Weights of a small GPT-style language model, trained from scratch on English Wikipedia: untied embeddings.
Each number is 128 + 24 x the weight over its row's rms, rounded and kept within 0 to 255. Layers, rows and columns count from 0. Numbers have three digits each. The size before them is the row's rms in percent of the matrix's.

# layer 3 attention output (transposed), 384x384, rms 0.224, rows 26-35,153-163,281-291, columns 0-63
100:126176091094117187138131096159141152116160121147107131123164117161139121157151154116102117149147103144115168173142093123102094126145123114128125089185115147169137144095142105117146125130144112
096:121116132131112152147137090108094132093124129164159145131153094132125105104093078093117129116137115150140148163140097100071120136148132113124118085179152124137142112116127142150136108141088133
100:129136102102137129130153151134109178133086166120148128075121106114116155087119112159163149103151143140150114134081151111120132098096117088140126115125124129120109083182109112140153102131112097
103:139106150153101125132112186146105128124124081127156151131137146137123109145123131111082117125160114108128166109132123162101099148165124095138126132126145105130144116093152119133122108125166163
105:114087145139090165093109107122120091097104159112173090108120126156145109123136136115124152113093119108147094167101109115144120125147163141175133186117152137149167096116078125125120116151132118
102:118140117133139143102087127113127087111132163128133156127062123136130129141134123134155149107133122157129140124169107117130143095109110147155081129117123139130081108163122113156119146103120136
093:183089162136157101132107138135167138134101128138142129090119102122095136080146100133137126129160109129159121109164133103164157153102139109135152146126117122147121142171120133137105114137126097
096:150113113103139121140148126183118090123152131126119140130119149144137145136127134071117100144153090148109154192112118170109101113126126104111124091141137093139165089134088116142138113098163131
105:142095145145173095132126108117117108150130175161124134084148096119128155139142120113122127117123136172122152116122100181154100069151107125149175112146119098156127097101121117137142103103132128
103:130154107122117145127127138171137135109122141129094138147182172140101176106122091164063115127136143144130120153054118142103125136132165153098160124098130102109122112156158153151136113101116125
097:095164116130172134101134109179128136139140093143143141140114118118105115152115142120154109170115125149113155138138112150087185109149151075076183139118138108150093141134077180118121153127111154
098:115172120136125151076121113119104122108129136153138138150135147133126125180137167145139126148133164047089129139122123109171107113082115106126123125110145090117116119100128153109140132132148147
091:092133113156136138127149154148132085146107135135122082106158122116083149195156149157119122130131152126128124149143168119140085105138142160114165103153143146164120138157123119134107128123130132
102:099113137142103106134101132111171188142109122107130095135105076126133121171127092161153109143078087149083116173148123095094136118144164140120096100139158120096134147113111156148117109167131162
090:122179111122174081105158094106125128102111143133114094117121104168171207149127115155175157154116137160114092106116123109179125133138077141152157131150105108078107147153124166123113135109172091
088:099119104101145111108123157149172118102122108129119071135135145104116093123098128114184173122157150151125138156136106122138143140132126143092132121190124135162158135178143143156153128123128132
104:136114114166141137151095155114141180139127068080110135104144119124102149120115104159115091133150109137129158086168122116129138125074135118098168127130127060131132141111161108101142124160127100
099:094089127104134113116109109091151110125149139183143178159167105143158124092119139123153134152123113130162156118134143146150123113137112082125180121108121125144073141125107109135120102146155105
102:155145111128135166125114130103136127153137106116093114125083130086178113122125157169088154102120153139140131126116155152139097089139153152143133155145094127153122123136153113102141145123126125
095:145138160113128156139151134192152148137152136156110158124131154144131152132129148126161085140104141110102137139118116123103109121161124132128064111139107160075159118119162089119100134193162110
092:125103124092185097147110107127131108102123130151136141135086178176190153123072124091140161150114129157110135099149087124126099132155110120129105137167143139152116127103155121145151124121145101
104:155093137120092128095096139122103121133097175125113134088087102135099119131083104107135118162096131106139160160120113154085094118095112138174060093168141124107161079162112133106100094112090114
105:130118133137150153115165119145172165148108107117139151132108125140095104137104095127118105105133142112134116099148136127095163165176145151157150143108091133080150125148156126123140149135113121
105:128147135104146094109126098073160155129150133099115129122115170106131116128114142144126169102125134114115144115170179056105152140149128147117095113085154095145121120156220116101123136129143143
107:121126125126161091128113080148130110116148052155074163155103130115121131142109096136063145093121147123124134115119151147126073141139106143146130153135149121133182145120160124090181155082163147
108:130121142137103114121164144112131109166136103153109110181141110133128123133136161143127121073122145096137126069132122137119133119120164149122138157103129118160080126133147129124151123124135126
107:152121130158107127124181105157129141175126139147138160136119114156084119141156187162104093132138132138124118114137127170150143092153163119163100094073112108073115151099141123129128186122120155
107:119119112120137140105127131115145097108145157160118136142152109121120095105139153102090180114100136128121129175116131168144118119166137142114158113104110160099126101124085123125118120107095140
104:163172123103100111091165127130125128157123142095094123158134128102117115132128122147107133121135144098115121143116119119131110115174132135148105176065089156124159118140111107127074175162115152
107:092095169139139114120127138133135163134138145155128135144152158168130130120164117117178109140143141090107107119146121113144162139137080118104115168104114120091139127114131131110087122143108125
103:087119067130127121126153162117147095150070139137127102157154106131136126108153146100133201106134124087136114134154131135128117117213156117139098158126141109155137114144121113134105159144092099
105:120124160149100138150153132094117142158141117094176127141137090081113084134145137110104156129129162117171139097186160100110125100109128147113152156165147109127160109135114148110129124127122178
# layer 3 attention value, 128x384, rms 0.204, rows 26-36, columns 0-63
100:133112090114104134118162133183139170145102126149144114108145141132144133090108147093170150162132152115137141121132132105145174114101118130138153158072119114103164128104060159127139108113185121
098:112082133117128126093154108132122137106122144126132109145186152134134102126116135124126115136142139132105106113107143142123126161127121142116144128123148145132147168095141171166132121100141110
104:109151108190135120144088140139130115103127105130115120138142103121131141149110130144128116163143096136091119118127070095092150123100138166161130150125154139127064157125121127143156129129111158
098:150128102127136121101145111112108124077117171126114100096109132145132142108106144125158105165124131149163127130128122154111119124131126116148143120153130126089164118182169095157107122134150176
099:153150146147118065131100125134138137084135115123111136082163143141110127119123066114127137140141132170120146151132111137133127148120093125092142152112104121141145145160144124115149088109137181
105:105137109133116132151133098169091140154105107119113127062095117129129101120112128153122102097126109130125087123115116121132101169098127141120123116141151102116141129131128095089180138154114113
099:069138133090130133145142136150072134110137128144135113088173105153132133138125121107140113107168183089103140119159145116123132125119141134126100129105138107129113089124123110141157113175152126
102:136126159134135162120109130106141140178103158113066090070122114117107124122099105163170135124128180156140166099155167134116132181143130125139162103119115116165131148163114115187141151179077115
102:141154115099117174135103141119126129095161089136072206101128162124170120142125129158161116144085135128152124104141109133131107159130154137126077093101111136108138127091108102184106128143152127
095:107161183110107114144119123124139121165140121091138132151152132134149135099124147087126111151151076083148152144079120152154126085112149107120122150109181170090127106076128135127139153163107093
100:138137140167158106086125091104118084111144123184148130133109112128109130124146152127118136156111125113082085138173157128106152149139123125119141117114099148143145170136088108145146118111105125